Weights of a small GPT-style language model, trained from scratch on English Wikipedia.
Training: a variant of Muon for these matrices, 513M tokens, 15915 steps.
Each number is 128 + 32 x the weight over its row's rms, rounded and kept within 0 to 255. Layers, rows and columns count from 0. The size above them is the row's rms in percent of the matrix's.

# layer 4 MLP down (transposed), 1024x256, rms 0.0352, rows 86-112, columns 0-127
size [117 124 155  18  33 125  20  45 130   8 108 103 109 112 137 170 100 134 127 109 134 111 128 128  79  88 132]
[[ 87 138  72 145 140 128 141 144 136 104 168 134 128 108 177  76 158 137 164 212 198 177 140 122 100  53 129 116  89 145  69  91 133 119 160 109 168 151 125 101 120 108 177 163 133 104 108  86 134 129 129  55 125 116 117 136  78 195 123 119 132 102 123  74 138  79 131  89 128 118 122 172 106 176 132 117 135 142 163 122 142  92 127  84 115 153 160  26 145  94 123 135 139 146 129 168 123 122  69 171 128 135 121 160 160 169 141 145 139 150 132 115 162 136 143 145 153 197 140 130 162 101 177  70 115 115 131 104]
 [173 180 116  98 169 107 167 114 156 211 133 116 153 159 130  92 155 141 144  34  99 130 153 105 134  53 124 150 162 143 126 125 152 128 159 156  73 121 112 165 115 122  80 114 111  42 126 164 138 125 128 157 118 122 136 107  81 149 129  57 160 157 109  85 143 153 165  66 142 146  94 104 120  72 101 123 120  73 136 181 148 133 146 139 160 124 116  93 205 152 109 152  92 148 104 150 120 166 142 113 106 156 139  92 158 142  75 115 120 169  84  96 122 137 127  90 153 158 144 131 111 135 180 117  85 148  75 132]
 [218 141 130 171 150 144 108 130 105 154 166 119 131 113  45 124 159  94 119 189 155  84 127 166  93  45 117 113 158 101 110 123 111 148 137 160 152 132 146 142 122  74 116 193 154 131 166 136 137 185 150 166  65  26 146 172 127 119 120 190  57 145 141 132 116 117 118  44  63 138 164 114 108 118 121  81  94  93 142 131 142 131 105 152 144 113 129 125 132 130 127 121 151 145 196 111  70 196 151  97 123 131 127 191 127 175 139 141  99 125 117 109 140 109  44  90 149 107 130 142 151 141 105 168 103 118 144 156]
 [117 181 140 140 113 103 149  61  96 128 166  82 130  81 171 121  80 108 111 206 154 105 100 138 113 141 115 122 117 116 148 139 141 146  82  93 127 166 111 135 119 149 154  73 187 143 142  95  89 114 167 150 126 192  63 160 197 129  97 149 109 203 131 107  94 152 126 151 169 142 119 155 132  56 114 147 121 127 127 104 129 126  45 185 150 156 102 117 107 108 139  86 113 139 135 163  93  50  98 141 129 150 119 168 150 156 156 197 107 138 169 190 124 125  85 137 163 118  78 198 172  99 132 153  86 112 117  80]
 [118 129 109 111 110 109 129 160 172 156 167  96 118 117 146 109 136 115  96 176 145 151 152 149  93 147  84 141 138 132 139 100 145 157 127  77  77 128 103 181 101 100 131 111 153 139 129 185 102 151 122 146 137 106  90 103 146 133 144  49 122 181 134 132  99  88 104  97  43 101 146  86 113 142 175  54  67 168  90 155 141  84  82 187 171 164  79 109  85 156 156  91 179  80 138 129 175  85 153 134 141 128  84 106  73 155 145 117 123 142 181 139 123 102 127 175 182 136 127  71 113 139 101 151  91 124  91 112]
 [119 119 109 110 167 130 116 119 103 123 110 119  99 122 131  97 126 140 149  64 146 129 133 134 140  96 107 110  73 106 138 135  83 168  98 191 123  52 167  70  90 118 133 155 167 112 145 112 105 138 101 148 143  86 102  68 104 134 170 188 100 173 100 203 130  98  96 146  95 176  79 102 188 142 125  87 111 122 134 156 122  99 164 137  83 168 168 145 146 126 138 143 180 145 171 141 120 134 176 137 133 157 176 158 115 183 134 133 104 141 169 144 156 156  96 153 112 103 168  92 162  91 147 139 116 113 123 111]
 [ 68 111 128 129  92 109 148  77  93 127 156  97 141 100 163 157 164 137 141 179 197 142 157 136  51  98 131 131 125 108 123 106 121  98 120  68  86 115  93 126 105 118 167 105 163  88 194 154 153 111 163 135 119 152  65  92 147 107 127 106 128 155 118 143 126 130 138 129 126  68 127 143 152  54 162 106 163 128  52 133  75  83  38 113 129 157  67 120 157  94 151  77  74  80 166 126 128 105  52 158 188  62 133 153 142 104 118 114 126  71 118 155 130 179 138 180 143  85 134 151 152 107 120 168  91  78  90 120]
 [143 117  88 121 112 134  73 139 183 121 179  91 166 140 146 127 240 108 109 168 103  90 109  80 130 136 108 104 148 138  96 146 151 120 178  81 144 158 152 116 122 106 187 156 128 156 111  99  79 127 152 123 146  73 113 156 117 147  94 131 109 147 164 145 141 135 126 131  99  91  94 145 150 124 126 162 125 180 100 148  57  84 111  63 156 132 177 108 121 186 124 164 114 103 133 180  97 131 133  96 130 134 141 119 144  77  99  40 111  81 151 127 145 119  99  95 146 135 104 147  95 129 163 140 163 138 121 123]
 [110 123 110 114  81 161 106  81  95 153 161  97 121 138 145 192 166 142 174 141 100 141 145 121  85 151 206 131 114 143 194 172 130 144 149 156  87 136 145 156 155  99 157 100 126 122 129 105 167 169 176 145 100 104 102  98 120 114 133 130  56 141 134 101 113 155 183 126 107 105 126  96 106 153 110 157 116 108  40  99 154  70 143 143  79 160  96 172 115 168 140 149  93 184 150 140 211 206 191 106 148  99 134 106 128 119 205 130 176  82 130 123 130 113 124 147 118 131 126 126 105 141 104 158 203 130 113 115]
 [116 107 112 159 133 113 108 106 150 169 133 153 118 172 119 109 159 150 140 213 111 160 103 146 137 105 100 124 107 123 175 109 121  69  88 134 110 134  96 114 167 137 186  97 139 118  97 136 151 133 104  70  74 193 111 153 126 125 157 161  82 165 113  99 106 101 201 115 104 106 153 190 112 162 140 143 105 152 109 143 109 132  92 172 134 131 136 145 131 146  83  99 107 123 124 102 109 149  91 181 148 136  68 161 167  93 168 156 106  75 159 190  73 168 130 120 100 123 180 100 180 139 111  73 152 124 131 149]
 [130 144 167 124 148 155 143 161 164 180 170 140 110 136  88 106  94 198 101 157 114 121  96 156 123 153 123 106  99  97  73 169 117  85 142 108 110  88 182 156 151 193 203  86 125 102 157 166  95 139  86  51  93 145 161 142 129 146 138 106 117  76 128 114 186 108 149 130 116 120 104 138 195 132  60  98 102 125 124 147 173 149 135 116 161 106 124  93 155 152 131 123  67 177 115  91  92 129  85  33 100 142 124 140  84 103 142 146 105 143 103  93 187 103 105 113 135 102 131 125  78 127  58 105 132 126 138 139]
 [107 179 185 119 137 136 128 140 143 116  84 112 136 144 114 138  78 135 133  42 133 145 179 139 119  75 146 132 117 113  72 145 188 141 160  71 171 155 164 165 170 135  96 170  75  85 181 188 126 133 130 169 111 102 122 140 138 168  89 115 145 126 111 120 113 116 142  98 119 133 112 121 148  95 111 131 121 131 172 119 134 170 154 122 146 199 149 139 127 201  96 161 156  91 108 158 211  99 121 128  99 146  84  96 145 135 112 159 108 114 159 106 116 111 155 100 103 163 156 130 189 119 194  66 119 100 123 125]
 [115 165 114 103 166 154 171 135 134 173 136 145  98 229 155 138 113  97 121 114 121  78  91 146 104 121  95 110 124 106 134 157 112  77  76 128  76 113 104 124 210 133 124 110 149 186 159 135 148 116 138 101 107  85 104 154 190 133 101 102 109 188  63 136 141 209 183 156 162 137  90 113 177 135  94 117 119 115 115 121  86  76  78 117 133 156 124  61  73 127 117 177 104 164 157 172 110 136 111 150 121  94 141 153 126  61 119 173 181  97 153  67 180 156 127 144  76 156 127 127  87 145  70 120 128  86 113 165]
 [ 99 111 113 129 123 151 155 159 143  63 152 143  76 129 114  82 119 127 122 173 156  72 129 105 119 192 104 103 154 124  88 167  97  81 148 109 208  91 193 139 153 119 155 126  85 154  88 113 107  78  77 110 183  91 172  98  45 131 118  73 121 111 160 155 124 201 153 105 118 107 148 138  59 148 178 155  36 139 130 113 152 151 106  81 101 126 158 125 154 102 113 144 136 144 136  90 130 187 111  82 169 161 151 132 110 106 130 150 161 156 114 113 107 166 147 103 157 212  91 130 187 111 139  73 164 117 106 127]
 [178 150 115 117 151 104  60 119 141 142 118 114 144 171 128  65 171 127  67 158 102 152 163 143 177 148 127 114 134  86 144 111 161  99 101 118 110 126 121 107  55 148 139 168 132  98  93  45 134 119 110 115 148 135 114 132 179  97 131 169 132 133  97 149 101  83 162 140 141 119 161 174 159  91 243 156 136 146  78  91 152  81 154 160 131 111 183 105  96 123 143 165 150 101 148  64 146 109 124 128  98 110 140 134 118 129 148 131  97  76 140  99 148 160 136 136 118 142 120 141  71 163  60 120 123 178 127 176]
 [177 125  50 155 168  93 146  84 160 130  42 124 135 129 185 151 140 145 128 164 129 157  95 194 163  85  95 110 105 161 114  95 128 100  88 124 101  87 100 130 136 120 119 135 128 155 100  75  93 161 105 190 115 114 168 108  86 139 115 137 122  61 103 193  97 155 113 101 115 141 118  96 153 150 128 126 135 134 135 133  96 129 159 113  80 123 105 135 191 155  96 176 115 116  94 129 157 192 121 137 139 128 106  97 142 117  70  92 113  84 128  89  93 183 108 108 168 140 150  89 110 134 117 113 152 116 163 109]
 [169 105 134 126 106 111 111 116 116  95  80 161 184 207 120 125 116 124 118 133 133  93 115 205 116 131 128 192 150 162  98 136 113 116 163 101 125 176 116 107 157 108 154 179 177 117 106  68 153 104 149  41 181 113 107 148  56 169  92 113  93 186 158  98 123 157 143 135 150 147  98 115 144 153  71 171 121 124  54 149 121 129 153  98  93 153 115 142 127  85  92 113  82 136 156 197 150 119 140 136 174 146 172 138 134  82 104  98 109 135 174 164 100 149 179 116 107 137  85 122 121 121 118 146 165 126  74 128]
 [107 102 119 103 128 145 109 134 108  88 121 164 143 150 142 110  96  57  37 116 176 131 169 136  70 143 115 129 112 122 159 125 109 180 139 118 196 117 152 179 171 108 122 167 182 155 120 119 101  98 134  84  77 169 140 120  67 114 106 106 135 155 131 151  84  78 144 124 160 111  61 113 194  37 110 176 147 174 129 111 197  99  77 125 115  83 148 135 171 135 113 108 148 146 140 120 130 104 175 136 147 137  78 100 118 136 132  90 115 101 107 117 104 135 138 161 164 174 126  88  20 145 157 131 100 145 130 117]
 [165  92 142  66 162 109 102 156 101 150  63 146 165  76 117 141 138 158 127 130 129  81 145 133 127 142 210  75  95 127 153 141 146 107 167  67 109 130 145 132 133  68 171 120 161 141 154 125 140 158 156 151  93 152 142 111 128 159 116 163 144 116 103  99 138 131  95 130 187  84 182 113 148 100 126 139  97 113 124 139 148 135 131 123 117 179  67 194 120 120 112 146 142 110 113 123 196  92 154 119 118 145  88  67 169 125 108 114 115  99 123  48 193 133 141 132 126  84 171 146 153 109 143  74 120 106 141 122]
 [150 157 147  96 183 146  92 158 147 101 127 130 139 139 111 168  75 105 143 104 150 170 134 163 117 141  94 114 154 207  97 150 124  61 141 158  84 104 130 145 137 137 130 121 124  99 125 117 135 172 159 156 107 147 104  90 136 137  91 190  90 134 126 148 122 141 221 112 125 108  72 117 146 154  93 134 114  82 152 114  58 138 198  64 144 179 123 174  97 111  99  69 112  74 138 150  92 167 148 136  85 104 102 153  54 123 120 100 117  66 129 128 148 154 139 132 165 130 172 109  93 156 173 125 165 135 127 113]
 [147 167 169 173  95  82 166  85 105 135 101 132 149 108 131 100 124 181 108  74  97 115 127 112 160  95 174 148 142 100 129 129 122 136 131  86 142  94 131 153 130 102 145 134 129 118 160 115 115  98 122 144 130 103 125  76  95 154 106 126 131 114 111 151  65 142 143 146 175 110 127  91 139 143 170  82 164  92  83  61 133 196 136  87 104  83 159 131 100 115  96 188 120 127 166 164 161  82 202 127 108 156 128 143 130  93 141  56 171 121 164  83 130 144  69 127  84 160 113 124 119  73 111 112 105 128 124 126]
 [ 99 133 149  78 111 114 197 162 180 124 149  94 111 128 187 160 203 122 124 101  94 124 103 160  98 134 153 151 123 137 134  80 158 168  90  95 123 104 167 149 115 104 111  84 121 148 125 149 186 172 149 133 105 125 144  70 137 127 106 112 131 115  84 116 182 123 105  65 220 128 178 121 164 153 127 133 132  95 104  60 148 193 151  82 159 141  99 134 133 144 131 152 192 167 113 152  96 131  84  90 143 133  90 108 166 124  83 106 149 118 138 138 166 153 117 182  89 167 113  96  59 134  60 121 109 131 140  86]
 [155 127  91  56 140 134 122  68 114  72 161 104 145 117 142 103 108  99  67 166  81 123 117  97 139  88 132 135 119 144 123 195 148 184 157 115  99 113 118  56 121 145 103 139  99 114 152 107  77 165 123 150 134  94 157 125 117  98 178 181  67 133 134 118 115 185 132 194 130 150 120 133 178 116 138 129 121 149 162 161 115 169 149 114 165  89 118 105 167  85 194 163 146 130 182 100 100 150 145 114 158 128 114 103 136 134 112 142 118 132 148 104  74 128 151 134 161  84 167 104 125 102  85 194  87 127 128 120]
 [165 133 163 160 132 156 150 123 123 115 202 111 124  73 120 134 104  83 133 147  94 121 164 160 144 140  76 167 104 122 106 129 109 182  89  53 195 130 141 142 175  83  91 145 189 110 131 141 141  97 129 115 158 108 131  89 112  96 104 171 151 156 127  96 161 137 147  99 141 177 169 133  65 136 100 138 121 103 176 147 131 171 121 106 153 104 131 150 182 135 145 168 115 137 121 171 150 129 143 156 109 139 110  90 140 137 147 151 144 143 151 164 122 101 133 108  81 116 146  80  46 142 195  99 104  88  78  77]
 [210 131 141 197 139  86  64 117 151 131 115 118 175 105 145 135 120 105 141 145 165 126 128 121 151 188 111  97  76  91 150 149 118 147 119 118  70 130 106 108 148 184  96 109 138 139 103 130 179 106  95 106 186 100 152 109 119 114 153  84 117 129  81 169 129 141 151 115  90 106 187 103 130 132 139 160 131  96  91  76 166  90  82 144 107  91 128 130 142 139 131 126  96 116 101 122  54 144 165 132 152 133 117  61  77 133  98 190 166 111 118 101 129  68 167 138 108 148  87  67 102  96 121 118 149 142 153 182]
 [118 109 123 138 107 116 126  73 113  91 136  53  67 118  73  83 108 146 101 183 156 151  91 112 120 162 189 137 127 111 152 102 142 110 115 149 135 214  93 122 187 130 197 101 121 196 105 112 168 120 166 136 132 169  76 145 149 116  59  83  99 158 178 137 131  93 187 110 114 184 126  94 117  92 103 166 168 102 181 134 122  90 114 189 104 152 119 158 160  90 168 151 110  98 106 142 154 108 111  72 129  95 165 116 108  97 117 130 148 104  95  89  87  84  61  74 118 130 124 186 125 103 138 118 131 139 140 151]
 [179 161 112 133 159  50 117 196 126  86 114 174 101  85 121  93 104 126  78 135 154  76 144  88 102 159 100 189 154  98 204  91 187 156  72 136 142 180 162 112 177 130 115 106 220 146  94 185 128 105 134 156 100 114 107 151 133 168 142 126 117 205 119 116 170 156  92  97 132 140  87 119 164 113 129  98 172 173 164 136 143 167 139 112 123  85 144 139 125 148 117 160 208 131 108  93 105 137 102 123 112 104 151  96 106 146  85 117 102 111 124 137 120 118 171 138 174 125 129 119 172 137  87 157  96 113 140  90]]
# layer 4 MLP up, 1024x256, rms 0.207, rows 87-113, columns 0-127
size [131 126  17  34 128  19  48 125   8 107 120 114 106 132 139 107 128 120 113 141 114 124 123  76  98 133 114]
[[ 95 103 138 104  82 161 107 150 146 162 146 108 115 181 181 143 139  84  96  78 204 107 100  84 155 164  71 159 150  72 109  87  91 114 103 123 110 137 115 153  98 162 110 171 156 111 180  78  73 154 127  70 110 157  65 130 176 139 135  77  58 173 144 143 214 129 122 140 113 135 154 137  95 137 130 172 139 125  52 112 128  99 118  93  73  90 104 138 103 102 100 106 119  88 119  51 122 147  90 104 180 135 147 144  87  84 128 135 120 140 130  98 137 145 183  91  79 129 122 185 133 150 138 122 175 181 113 114]
 [126 176 130 189 149 156 118 130 145 171 155 107 188 163  80 126 180 127  88  86 126 101 100 133  71 105 121  72 172 114 106 117  86 118 121 115 161 108 131 161 192 148 136 115 143 112  80 130 132 121 151 174  98 172 109 171 168 108  93 177  75 163 157 107  65 119  84  60 105 129  75 152 113 113 190  83  89 111 163 137 119 104 136 158 102  93 120 155  79 154 104  90 159 159 121 159 138 117 116 113 101 121 145 203 136 149 132 120 131  82 173 158 114 140 129 181 151 132  73 149 212 156 111 171 115  91 167 168]
 [159 185 100  97 161 197 183 170 150  67 108  78 196 174  59 129 105 158 179 188 103  95  75 121 120 114 125 197 151 190 165 146 113  63 169 140 100 139 163 147 117 176 148 169 185 136  66 155  90 146 131 107  97 126 142 155  92 131  92 136 147  56 108 115 144 136  98 100 165 214 159  71 135 113 108 120 114 125 138 128 114  71 158 130  78 134 193 122 108  86 140 157 122 108 141 104 142 131 123 181 122 129 144 106  94 118  81  64 195 146 127 108  94 125 121 114 180 150 113 133 131  68 153 168 183  79 141 122]
 [166  82 121 131 125 142 106 140 115 104 120 125 126 130 132 190 140  89 120 123 117 111 139 102 153 140  89  91 203  66 129 119 168  78 107 140  88 110 110 147  89 159 100 138 137 123 103 100 108 120 158 203 194 140 108  92 110  80 177 149 121  59 125 104  80 164 141  53 166 170 144 104 152 148 135 183 128  91 157 139 153 189 121 148 132 159 153 120 103 134 102 134 136  60 165 126 184 117  79 135  60  93 116  79 141 169 129 130 139 154 190 110 108 129 124 103 132 162 100  95  51 126 127 133 102 138 117  51]
 [ 65 147 191 137 167 127 123 122 119 202 100 116 174 145 109 124  95 114 187 134 157 101 150 115 139  91  60 129 104  71 103 149  94  93 142 128 129 112 135 106 137  49  96 127 106 150 111 141 154 149  71 127  69 106  70 139 134 148 127 114 118 116  61 168 151 129 121 108 139 148  50 164 143 168 132 142 106 127 103 130 141  98 152 136 184 151 146 138 124 183  55 122 119 119  89 129 101  45 171  86 148 117 166 105 120 166 134 136 173 107 162 108 124 146 109 144 106 172 107  66 200 123 137  97 125 121  98 130]
 [128 129 122 130 122 158 163 115 137 101 115 179 127 125  98 120 136 168 121 188  75 107 168 152 131 131 102 141 121 100 151 181 138 144 140 128  76 170 124 127  32 181 122 148 181 114 110 132 134 147 145 156  86 138 133 134 159 123 106 173  71  98  97 141 110  85 139  69 117 154  92 146 143 147 134 206  96  69 163 109 131 132 156 146 139  77 122  89 137 174 129 158 152 116 112  57 132 166 110 132 172 125 185 153 145 171 168 148 153 202 165  70 142 120 139 126 168 105 134 116 172  72  92  75 189 134 145 151]
 [141 199 149 101 139 200  88  76  77 170 118  95 149 106 117 104 133 123 148 127 122 109 184  93 108 133 120  79 173  69  81  98  87  52 170 127 135 159 134  88 149 144  82  96 115 138 159  96  61 110 161 149 100 140 145  86 101  24 136 156 149 155 139 148 107 124 123 100 105  63 133 147 128  60 183 132 129 122 121 146 121  62 111 141  95 144 144  71 110 112 112 161 139 188 161 163 144 129 136  95 133 182 101 154 153 149 155 155 142 110 127 150 106 113 123 161 116 151 163 120 131 150 100 157 148 100 151 141]
 [159 147  75 174 102 164 100  95 168  86  93 112 127 120 153 128 136 106 153 115 159 111 159 118 160 166 118 114 166 148 127 192 144 134 113 119 156 144 134 150 145 100 107 115 162 118 125  94  51  78 109 174  81 169 160  93 161 148  93 150  77 109 113 139 134 101  95 128 137 185 105 142  51 171 131 211 143 127 143  96 146  88  98 136 146  92 159 140 128 153 121 115 146 121  94 167 145  64 144  99 110 142 100 167 149 112 220 143 150 111 141  94 143 162 190 127 162 120 109 168 141 127 127 123 123 191 149 123]
 [136  78 121  97  91  59 151  76 119 134 122  94 172 147 119 114 144  73 149 179 133 117  91 136 183 144  78 132 137 115 175 151  64  68 115 137 123 167 101  49 132 135 143 133 124  80 103 104 132 129 118  44  96 123 119 131  98 167 111 181 113 170 107  90 125 128 157 131 130  99 128 176 126 101 120 123 113 113  66 136  81 157 125 209 130 150  96 160 150 145 128 141 118 119  92  69 117  68 176 144 152  91  97 130 117 176 139 166 127 139 141 140 108 167 149 150 120 102 135 128  85 135 152 114 174 163 113 147]
 [116  92 159  95 142 162 127 157 100 221 148  75 127 180  96 170 121 168 110 173 127 108 134 165 101 121  77 140  75  97 147 109 137 139 123 143  76 134  79 107 161 174 175  67 103 123 113 194 146 108 130  99 152  90  98 122 115 139 132 178 144 125  92  63 133  86 125 161 113 126 106 152 149  34  83 158 119 173 162 113  96  54 118 142 108  86  74 102 109 154 167 144 104  92  90 150 123 130  86 127  97 144 132 145  96 197  80 119 125 115 118 122 132  87  91 229 139 117 149 132 115 149 105  62 146 148 118 165]
 [ 90 108 196  89  90  98 112  87 102 140  86 119 126 150 142 167 139 156 113 129  71 182 145 136  59 143  90 144 193  82 109 111 130 155  90  68  93 115 145  69  53  78 213 124 104  84 187  61 109 173 147 177 164 136 103 122 146 131 135  71 158 139 140  74 126 105 126 135 115 103 130 159 172 114 135 111  85 106 133 179 139 113 124 119 107 126 119  76 113 138  75 126 154  93 112  74  90 100 110 129 101  57 151 168 124 131 179 144 138  92 149  75 154 145 129 110 156 194  98 180 154 128  74 107 144 126 141 145]
 [131 124  85 102 123 110 119 133 182 120 159 112 104  71 151 106 158 143 124  92 151 164 172 154 172 149  56 149 162 112 138 156 153 114 120 119 185 144 166 170 167 127 136 154  88 140 137  93 102 110 127 146  77 134 166  70 131  98 129 180 152 133 131 104 127  72 124 130  89 194 174  98 144 137 160 120 122 114 115 138 125 186 163 138 102 117  94 178 149 165 147 152 141  90 141 122 119  75 123 139 150 172 129 150 144 123 119  96  96  91  92  82 159 145 174 110 126 115 165 125 130 118 144 154 158 165 126 136]
 [130 169 153 160 192  94 174 181 121 140  78 101 116  97 103 127 176  76 124 110 133 137 106 109 100 123 160 118 143  97 118 157 113 157  30 140 113 137 119 127 123 156 134 134  55 108 188 179 150 132 128 156 115  69 117  74 139 116 131 188 126 146 117  83 139 143 134 121 147 149 119 140 148 143  93 168 137 143 153 100  85 129  96 157 172 155  84 106 118 136 168 118 132  97 115 145 123 143 124 160 142  63  74 108 152  74 182 125 134 122  91  43 165  99 151 137 148 113 120 149 111  68 112  80 124 105  92 199]
 [ 95 122 168 126  72 112 133 138 133 134 203 125 123 134  75 122 151 140 192  99 145 159 215 132 158 107 118 132  69  95 105 159  86 106 111 139  73 145 148 107 104 149 111  97 127 140  83  92 106 170 145 157 137 122 110 153 179  76 126 157 135 163  55 109 178  86 171 134 169 150 152 127 129 132 177 142 107 114  35 166 127  97 107 167  99 115 165 104  88 128 133  96 123 120 168 115 104  83 126 168 126 147 110 123 143 139 149 112  64 158 110 132  90 105  75  99  98 115 130 127 144 144 143 133 141 195 143 144]
 [131 153 152 145 122 127 140 125 156 162 119 117 137 140 132 159 152 162 107 127 110 148  81 161 219  87 130 149 128 117 144 146 107  91  67 132 155 137 142 137 124 112 171 103  89 118 193 158  99 114 107 158 105 197 111  93 146 158 110 114 107 129 121 110  98 172 120 192  82 102 210  90 141 111 146 138  49 132 160 123 126  75 146 102  65 141 178 163 110 143 129 114 119  31 135 113 145 143  99  61 129 114 117  85 160 113 177 140 109  78  88  82  84 153 118  67 167 106 138 113 138 166 124 103 170 167 154 167]
 [137 112 127 151 126 131 113 127 151 149  51 140 107 157  70  96 171 181  71 172 120 128 127 166  76 139  86 206 103 146 162 128 154 193 167 110 161 120 126  83 138 143 179 106 177 101 104 142 103 147 122 146 108 106 127 127 138 107 168 120 145 141  85 124  96 118 163 124 140 153  84 118 145 105 136 174 135 100 144  94 138  97 152 102  61 112 124  95  96 144 162 102 179 106 125  74 103 109 104  96 116 165 162 163 105 122 149  94 109 182 153  80 119  88  82  93  75 118 118 121 174  93 171 133 145 186 149 213]
 [ 80 145 110  85  75 108 159 193 128 101  98 141 145 160 129 121 163 153  65  87 112  97 127 104 129 181 110  79 170 136 128 126  80 138 103 151 139 158  97 129 124 124  93 177 102 157 144 128 143  93 109 144 152 144  86 176  67 126 158 137 133 162 104 144  93 116 122 144 111 149 111 160 109  89 129 162 104 178 128 149  94  83  99 115 117 138 119 136 188 100 147 129 176 154 125 133 134 100 156  96 143 110  85 135  89 136 132 144  99 113 134 122 111  70  82 114 135 137 133 136 112 164 162 143  98 193 187 151]
 [113 108 142 138 120 130 145 205 193  87 112 171  93  95  90 135 146 160 124 108 177  73  68  79 171  95 159  92  91  89 108 150 119  74 105  80 111 130 128  98 167  74 165 103 130  78 142 143 105 158 199 120 117 164 145 154 191 161 104 119 104  67  45 153 141 124 140 205 179 117 116 162 138  90 184 112 137  75 126 113 109 117 154 122  96 173 118 159 116 139  85  76 178 139 126 106 109  98 141 102 123 108 132  73 135 180  67  90 119 157 175 133 119 113 108 141 112  99 137 140 159 136 106 161  82  61 147 104]
 [136 116 138 129 176 188 143 124 105 103 115 102 124 146  82 192 149 136 116 174 142  75 104  92 151 119 134 173  74 133 132 137 105  63  88 136 117 136 120  47 168 156 139  74  76 105 100  68 172 103 147 128 121  97 134 169 113  79  69 101  89 131 124 151 117 158 140 135 167 200 101 150  85 133 147 106 190 212 152 111  85 110 115 131 157  74 171 182 128  74 117 114 130 156 141 127 114 163 171  85 128  85  98 128 116 121 173 144 114 137  88 146 167 129 113 127 109  89 112 170 129 108  98 153  89 107 135  96]
 [142 135 111 144 103 107 183 120 161  98  97  91 122 156  87 120 166 123 142 126 175 125 155 167 156  99 142 132 141 159 138 153 169 174 121  68 145 104 139 135 132  96 120 143  67 111 102 100  85 165 140 138 120 105 136 153 136 115 196 147 123 157 118 137 155  77  82 130 116  98 124 113  88 163 226  37 132 103 139 134 183  83 167  56 168 164 154  79 117  98 115 150 121 109 128  98  91  97 132 104 147  88  77 123  97 104 225 166 139 125 123 211 102  81 119 128 141 107 111 190  76 103 137 175 126 120 154 143]
 [108  96 121 134 155 153 162 110  95 107 127 110  96 124 133  95 161 131  93  86 135 135 139  70 119 114 142 172 157  95 148 112 109 149 106 138 150  90 156 141 141 155 148 131 162  79 104 132  82  80 109 100 119 133 150 108 138 143 160 140 159 136 133 113 177 155 123 163 129 181 139 152  95 176 113 118  72  89 137 121 117 156 100 189 101 142 149 103  84 141 175 181 107 169 164 142  83 108 202 113 203 130 143 124 156  92 189 125 132 120  49 181 104 120 151 193  78 150 165  61 146 156 146 182 152 201 144 165]
 [128 102 163  59 158 120 173 157 158  84 137 169 137 129 120 111 118 158 149 148  96 156 110 152  73  84 113 136 133 155  98 107 144 129 115 134 126 174 168 146 102 152 151 108 144  75 166 130 105 120 148  99 139  63 130 133 128 101 143 184 123 110 129  55 123  93 148 124  93 106 172 118 171 131 165 120  77 116 104  91 127 119 155 154 151 137 143  86 130 169 140 144 132  43  83 109 171 171  92 108 135 154 169  46  81 137 161 126  96 205 103 155 132 138 117  96 131 131 181 138 153  85  76 119 148 130 175  72]
 [122 184 114 155  91 140 187 141 106  71  99 121 135 143 141  99 111  83 134 147 122 117 137  91 165 210 205 131 173 109 150 124 154 133  79 151 157 106 105 157  86 129 159  97 133 164 113  75 116 124 134  40 136 108 140 143 112 133 141 142 134 147 130 127 139  59 150 114 149 120 143 126  90  89 185 119 165 163 102 119 123 123 102 155 157 128 120 115 106 137 133 169 164  96  92 169 135 121 100 119 147  96 125  99 157 148 130 143 194 153 122 109 146  72 105  85  80 115  65 130 108  79 131 149 178 125 133  54]
 [104  95 159 147 141 116 148 167 128 123 118 143 116 135  71 135  90 160 133 102 131 138 149 146  88 103 111 139  78 137 146 196 102 143 113 100  88 179 148 199 146 247 138 132 123 148 142 164 156 120 131 129 143 118 143 105 167 109 143  40 133 109 109 100 109 207 136 134 122 116 109 133 133  87 159 128 142 137 134 136 144 132 172 143 134 180  74 154 170 197 129  86 137  72 131 130  93 154 136 158 147 134 132 105  90 130 166 118 130 153 127 170  97  99 163 100 140 154 143  64 108  71 157 187 151 128 122 100]
 [140 120 171  98  64 155 151 115 102 144 104 108 142 147  82 154 205 174  96 144  85 131 124 109 115 123 146 115 149  93 171 102 107 173 158 193 170 191  34 121 185  74 138 121 124 145 173  95 159  94 153 133 129 161 138 141 148 112 100 110 120 119 201  99 118 111 130 167 158 109 172 139 139 142  83  99 172 148  95 157 111 171 107 142 125 202 188 107 162 100 146 105 167 141 118 158 133 116 120 148 105  99 163 138 189 218 169 138 121 113 167 163  99 136  87 115 124  70 112 173  90 134 151 128 110  95 171 109]
 [146 146  84 106 184 151 159 165 165 126 116 116 117  80 158 101  95 143 117  86 116  57 119 190 157 129 123 139 121 121 165 109 151 105  63 167 139 141 182 177 215 174 182  94  99 119 133 112  92 136 129 150 148 160  92 104 176 109 142 112  76 113 138 136 124  75  72 152 103 106  90  86  99 128 197 136 154 169 145 145 119 144 160 104 132 129 152 128 164  87 175 188 238 145 115 117 138 128 126 159  23 106  96 111  95 126 120 129 135  89  60 158 123 103  97 143 177 128  61 157 203 131 121  96 165  82 121 100]
 [116  64 213 123 133 132 181 125  65 179 145 156 171 150 131 109 134 138 154 115 171 161 176 151  90 137  64  98 196 179 156 143  96 205 176 108 161 139 141 147  99 138 119  74 111 103 179 107  99  95 122 140 130 178 142 152 103  88 110 129 114 178 117 149 163 113 160 112 189 108 143 198 120 120 130 174  91  93 138 122 124 117 132 172 139 120 107 121 133 108 144  75 173 125 144 193 146 140 143 139  87 128 113 107 101 112 133 106 164 152 179 130 169 119 137 164 129 130 145 164 129 112 121 136 186 157 167  75]]